Weights of a small transformer language model.
Size: 14 layers, width 704, 11 heads of 64 (1 for keys and values).
Architecture: LayerNorm before each block, rotary positions, no biases in attention or MLP, tied embeddings, attention and MLP in parallel.
Training: a variant of Muon for these matrices, 1052M tokens, 8284 steps.
Each number is 128 + 32 x the weight over its row's rms, rounded and kept within 0 to 255. Layers, rows and columns count from 0. The size above them is the row's rms in percent of the matrix's.

# layer 6 MLP down, 704x2816, rms 0.0475, rows 49-97, columns 1472-1535
size [100  97  99 101 104 101 100  99  98 106  98  98  99  99  97  97 101 102  98  98 102  97 102  96 100  99 100 101 101  99  99 100 100 100  97 100 102 100  97 100  99  98  97 102 102 101 100 104  98]
[[105 137 128 111  71 128 147 140 118  93 158  94 108  74 138 109 101 114 115 155 129 179 145 154 109 126 103 139  99 117 181  96 102 153 107 114 117 148 106 105  68 154  72 155 139 187 163 169 149 135 162 135 136 164  46  95 138 143 118 187 134 164 125 104]
 [ 70 132 145 127  87 129 127 122 145 165  90  93 131 164 116 115 157  87 120 144 117 137 137 130 110 123 119 137 129 111  87 125 148  69 168 134 106  80 150  52 141 168  89 132 113 121 135  87 131 107 136  83  96 160 114 128  98 112 150 136 170 139 148 183]
 [154 139 146 137 113 125 134  99 153 110 130 185 139 115  99 139  99 111 117 120 102 116 154 203 108 133 109 146 133 138 115 132 182 135  85 143 127 140 124 166 143 161 148 122 134 142 116 141 155 114 136 127 134 106 146 152 109 114 126 142 133 130 124 169]
 [135 171 139 185 123 113 136  59 114 172 113  88 113 108 151 179  85 111 167 177 140 112  88 143 157 169 148 201 127 135 119 146 135  76 120 106 130 156 130 114 106 128  86 132 154 101 191 193 158 205 116 114 146 150 133 147 142 174 119 111  93 117 135 125]
 [106 160  74 103  88 101  81  72 130 141 170 148  83 116 159  96 160 144 132 145  86 132 103 170 148 113 137 136 159 125 159 178  93  72 211 161  93 137  73 104 118 185 121 111 133 128 176 116 144 129 147  72 192 125 183 131 127 133 147 145 152 153  97 121]
 [141  57 120 111 147 162 129 128  87 166 120 185 148 130 160 118 164 185 122  67 127 109 167 114 103 140 120 151  99 144 131 179 132  63 113 108  81 141  56  90 135 117 136 154  85 122 114 136 121 146  63 121 145 183 101 179 152 116  94 110 142 124 123 103]
 [ 91 136 106 152  97  95  59 122 123  99  85 166 136 104 136 112 129 170 203  69  79 185 160 183 160 134 120 154 166 139 141 155 105 129 186 145 124 157 144 165 104 114 130  84 147 135 121 144 148 135 112 110 106 146 155 142 135  96 186 160  73 145 112 174]
 [153 100 112 131  70 119 132  89 135 169 152  73 136 111 117 118 149  96 121 118  69 106 142 167 128 122  68 110 114 114 130 146 142 124 107  78 103 122 164  84  61 172 124  68 143 122 149 150 108 159 140 171 163  64  89 122 128 131 132 125 197 159 142  82]
 [ 91 137 166  87 120  76  93 184 123 108 157  93 102  49 151 123 178 145 129 166 116 126 137 140  79  80 140 128 129 125  97 151  88  97 164 129 115 142 136 119  61 120 133 151 157 162 172 158 140 144 164 124  97  65 137 128 214 197 105 165 102 208 120 121]
 [138 105  90 170 129 129 123 130 183 153 105 184 154 150  79 153 105 110 155 189 127 110 110  57 155 130 138 154 104 111 115 214 112 115 138 121 121 111 119 113 113 106 151 148 113 104 140 137 111 133 126 107 111 172 165 127 109 129 150 131  90 112 118 156]
 [131  94 118 130 135 185 152 178 140  85 169 133  99  79 174 121 102 100 122 128 161 153  93 125 104 140 113 127 117  90  88 168 114 103 100 172 116 109 129 111 136 183 187 108 143 135 169 148 176 117 159  72 129 176 214 152 134  97  77 176  99 145 148 150]
 [133 105 122 110 119 140  98 136 116 159 113 130  95 156 109 163  78 128 114 129 119 104 230 128  97 130 124 202 128  73 120 109 159 173  66  98 162 130 159 116  54 127 119 121 116 139 171 113 136 106 118  85  89 123 159 115 103 160 119  96 145 118 119 134]
 [179 153  86  98 151 109 139 137 112 164 172 140 123 101 136 147 148 112 203 137 120 101 153  89  83 147 155 148 111  91 153 105 117  95 127 162 113 124  94 136 115 147 126 118  62 127 143  83 182 102 151 122  82 147 154 166 118 175  51  65 157  78  94 138]
 [168 131 152 149 140 132 139 136 151 150 126 134  96 183  98 147  88 135 129 120 152 123  81 123  93 132 110 147 139 141  97 118 115 153  78 119 110  66 159  80 146 166 153 105 112 155 146 144 162 132 156 121  78 132 132 140 114 172 106 131  81 148 140 143]
 [126 165 146 142 157 138 126 154  62 125 114  98  88 156 144 140 125 129 121 101 136  96 144  85 135 100 149 120 125 150 114  73  89 118 155 152  97 115  73 134  59 146 135 110 178 134 161 133 128 122 151 134 129 154  66 136 190  75 126  82 131 150 128 154]
 [149 154 137 110 148  97 161 179 191 106 200 104 100 123 128 109 118 137 166 131 190  92 105 103 146 106  61 153 165 119 108 128 110 143 109 137 190 122 182 189 138 111  90 135  90 127  95 116 107 164 116 115 170 133 118 144 114 150  94 134 139 126 125 172]
 [125 158  83 113 109 110 129 199 142 145 139 134 154 112 151  92 157 147 190 155 151 176 147 155 152 148 135 137 210 157 116  84 111  86 126  96 119 125 108 161 100 158  84 118 111 165 126 113 185  94 133 134  85 176 139 133 195 141 121 124 103  70 137 157]
 [ 95 114 177  83 146  90 113  88 158 148 150 113 176 116 181 175 106 155 133 137 180 123  88  54  87 104 138 154 153 133 126 141 155 141 116 126 146 183 135 203 139  94 151 205 102 132 121 116 132 163 128 178  78 189 133 158  54 156  80  98  74 150 152 135]
 [115 135 121 106 151  87 123 122  78 112 147 110 112 113 126 168 150 178 152 131 114 131 160 163 115 123  98  71 105 165 151 147 132 167 146 152 148 100 143 129 137 149  84 183 133 162  81 130  73 121 126  86 103  96 120 145 188 175  59  94 184 120 167 120]
 [110  98 188 145 136 124 141 187 109 122 134 128 128 224  94 124 153  99 121 153 185 124 113 155 115 166 157  89 156  87 128 109  63 138  97  64 133 110 146 114  63 154 130 108 163 160 107 177  66 119 121 144 122  86 104 190 145 131 179  93  87 164 140 160]
 [157 148 134  90 107 151 139 110 163 106 138 207 148 134 140  98 108 129 178 132  77 137 150 148  59 115 110 138 143 134  80 131 109 124 126  81 153  64 119 161  60 105 112 104 139 136 148  97 117  84  76 114 153 131 118  97 172 118  94  62  51 169 139 157]
 [ 97 134 123 162 159 171 158 134 118 128 151 126 130 138 153 145 126  79 165  95 118 171 152 142 153 165 146  51  52 140 170 129 168 142 108 135  91 117 131  97 133 128  68 101  90 117  85  97 134  85 148 138 122 144  71  91  93  96 152 145  80 145 149 159]
 [117  61 172  78 153  95 171 155 135 102 185 136  64 134 147 137 107 183 151 103  55  69 151 122 107 133 133 147  83  98 130 152  52  83 129 102 171 171 115 104 100 123 152 126 190  66 145  30 133 171 119  83 166 141  68 110 121 130  97 117  96 104 109 134]
 [123 164 144  77 134  53 101 115 145 226 103 109 110 146 118 135  95 112 126 115 157 124 147 192 141 153 126 145 112 165 115 132 142 120 104 101  92 114 149 160 172 163 195 111 141 139 108  57 129  98  88 137 152 119 104 104 226 115 126 107 100 168  94 129]
 [121  83 176  85 111  89 176  97 160  89 151 132 177 136 141 118  99 107 194 151 143 114 150  86 119 103 130 108 128 145 131 106 194  85 134 155 140 110 178 163 141 174 178 143 111 154 175 120 149 166 152 192 132 151 172 102 171 152 133 158 154 150 126 107]
 [ 68 115 144 110  91 170 170 118 121 159 100 137 189 171 156  69 174 157 178 120 147  91 133 150 142 167 113 129 109 112 186 148 160 147 150  95 133  99 122  98  97 173 131 113 123 147 162 184 138 107 121 132  93 148 117 184 133 193 155 137 127  62  57 156]
 [115 119  97 151 118 101 154 148 100 130 122 172  93 103 172 153 132  79  98  98 114 167 186 156 130 136 144 156 128 126 118 126 146 165 131 159 143 195 108 195 121 118 134  77 163 139 118  93  84 139  99 172 115 134 122 164 130 110 127 106  81 130 194  49]
 [101 108 114 108 119 140 151 134  92 134 156  90 164 107  89 102 123 153 150 118  74 153 116 161  90 108  62 132 174 150 151 122 163 107  67  94 104  94  99 148 131 127 157 116 144 151 157 130  73 159  94 140 150 158 168 122  98 143 131  85 148  83  94  62]
 [128 115 135 132 107  75 120 115 128 107 115 123 144 122  98 152 109 100 140 149  96 124 132 119 182 135 146 112 125  98  79 129 164 124 193 145 100 116 119 145 151 161 155 188  90 181 166 109 139 181 155 163 140  79 108 119 157 198 182 118 118 121 132  71]
 [119  91 174 135  92 171  84 179 133 114 110 163 163 152 172  87  80 119 135 102 108 140 172 103 101 162 137 162  80  87 186 105 152 189 151 132  83 117  86  89 216  73 141  98 150  89 119 106 150 150 174  86 118  92 121  95  82 110  93 113 157 150 109  92]
 [111  47 165  74 104 124  96 129 103 160 126 136 117  79 126 142  86 115 123 167  80 116  86 119 184 164 131  86 116  84 135 147 112 105 151 138 112 114 107 186 104 127 162 133 168  97 150 151 106 174 100  98 130 149 129 135  83 122 122 140 118 131 145 107]
 [ 97 110 163 114  92 148 107 142 149 189 180 148  76 155 130 140 127  73 116 165  87 128  89 147 139 128  98 116 163 196 120 101 129  86 114  46 147 136 156  90 105  70 164  69 113 119  65 142 102 124  74  74  90 151 123 180 128  96  90  62 104 125 126 199]
 [137 174 141 170 155 115 156 126  59  69 126 106 180 164 119  98 135 123 109 112 186 118 158 124 171 108 114  94 163 139 145 112  41  87  77  86  98  85 109 120 104 130 180 161 135 135 119 124 152 156 109 124 106 179 162 156 100 132 145 126 112 122 128 108]
 [122 145 128 122  67 133 151 112 141  79 176 166  89 172  75 141 118  81  85 129 114  85 146  83 103 174  97 107 112 126 126 124  91 174  81  91 114  74 124 129 102 188  95 133 138 153  86 139 176 100 148 135 118  52 166 128 147 145 123 150 141 142 125 129]
 [ 97 172  97 191 113 114  93 103 131 207 216 152 129 148 134 141 102 108 144 123 155 125 144 104 121 162 110 119 144  74 104 113  84  58 124 163 132 164 140 134 133 135 104 137  98 117 158 118 128 102 104 139 162  57 139 126 147 200 173 121  63 128 149 148]
 [140 124 188 119 137 147 114  59 123 135 187 125  99 144 130 121 134  82 143 108 105  81 187 140  73 108 191 131 130 111 126 105 102 168 100 131 124  69  88 137 175 105 111 105 183 118 135 136  72 120  92  97 172  83 131 135 154 140  79 180  99 146 130 116]
 [138 152 148 116 109  80 136 104 117 107 161 105  71 161 126 166 140 155 118  81 130 108  25 120  97 133 114 139 117 176 117 142 127  48 115 109 132 124 147 210 124  99  44 193 203 139 126 173 163 123 129 117  99 118 152 104 128 206  80 133 121 111 117 142]
 [127 143 133 167  85 131 125 151 145 129 169 153 156 141  52 125 107 134 148 154 136 130 127 134 126  95 113 133 115 107 139 176 151  82 150 131 160 124 136 131 118 176 190  97 115 128 123 138 104 129 127 153 219 119 138 121 119 101 164 121 108 132  92 127]
 [157 131  90 201 220 163 180 104 160 135  98 103  98 186 146 169 140 135 111 131  88 151 114 133 118 131  80 152  75 103 122 180 178 133 185 147 122  80 135 176  98 130  99 132 114  83 115  96 135 143 109 131 138 185  96 188 151 174 160 139 113 146 159  84]
 [153 162 167  80 132 123  71  92 113 152 119 129 105  73 176 179 107  91 132 111 142 168 127 120 102  95 134 140 139 132 172 215 134 112 128 167 205 107 109 185 143 149  76 201 158 182 161 107 174 148 127  62 138 138 126 116 113 102  81 154 144 123 107  78]
 [149 144 153 124 103 137 102 167 144 148 153 148 171 114 109 106 108 135 107 204 121 134 139  70 149 141 151 107 124  97 152 112 177 135 167 104 104  73 124 161 118 154 172 140 121 172  81 205 116 127 130 153 124 102  98  61 103 103 130 207 164 159 172  87]
 [120 154 153 109 107 175  60 168 149 129 157 142 160 119 157 138 125 104 181  92 151 145 133 128 157 166  90 130 148 133 147  97 121 152 122 132 186 133 135 113 187  93 127 164  85 159 158 133 138 155 146 102 185 129 145 175 115  71 106 123 119  88 103 142]
 [133 107 100 135  76 109 153  82 113 145 152 166 159 192 181 116 113 110 213 137 201 190 155 107  70 114  92 220 186 167 104 108 196 116 150 112  81 108 124 117 127 180  94 120  79 102 162 119  64 161 133  94  94 133 138  68 159 131  87 146 133 127 145  92]
 [158 113 106 152  86  90 191 115  96  84 117 137 136  81 191 141 121  78  95 150 143  93 119  90 166 133  75 161 148  97 107 157 108 132 103 123 113 137 175 126 136 135 139 141 130 103 153 133 126 117 115 143 127 160 110  39 152  87  79 131 113 144 103 163]
 [187 123 166 114 150 134  58 158 186 122 127  89  51  94  87 108 149 133  97 139 145 154 139  82 117 112 134 104 125 169  71 167 158 143 108 101 114 158 115  36 180 168 143 101 146  60 138 120 139 158  88 183 116 148 101 141  86  99 147 114 151 167 133 116]
 [107 109 156 156 143 138 129 189 133 120 137 108  82 175 123 137 100 129 150  83 184 168  89  83  36 126  74 134 134 114 117 175 113 230 120 129 162 105 172 212  60 173 163 139 155  68 117 173  99  64 108  73 163 111 149 139 175 188  96 149  52  93  90 118]
 [ 79 137  84 159  91 134 183 169 122 202 164  96  85 110 143 115 157 142 167 103  98  80 109 167  85 106 167 110 125 104 149 141 121 131 140 137 205 155 161  98  91 145 130 138 100 140 149 192 120 149 153 148 151  98 165 185  55 104 139 102 171 112 112  96]
 [ 79 120  99  97  76 118 143 141 158 104  68 129 157 129  95  87 110 127 140 103 118 154 109 136 151 141 157 147  55 118 162 104 159 144 131 173 133 105 145 150 160 141  81  98 120 134  90 137 150  85 155  77 151 115 164 113 111 117 127  96 102 111 157 103]
 [ 64 193 167 146 187 152 163 134 120  90 130 102 139 170 143 161  88 107  85 104  92 134  98 129 110  90 113 129 111 184 166  80 138  91 162  80 112 123 117 115 145 112 143 121 107 151 116 142 105 145  92 152 171 106 110 126 184  92 112 152 142 107 158  96]]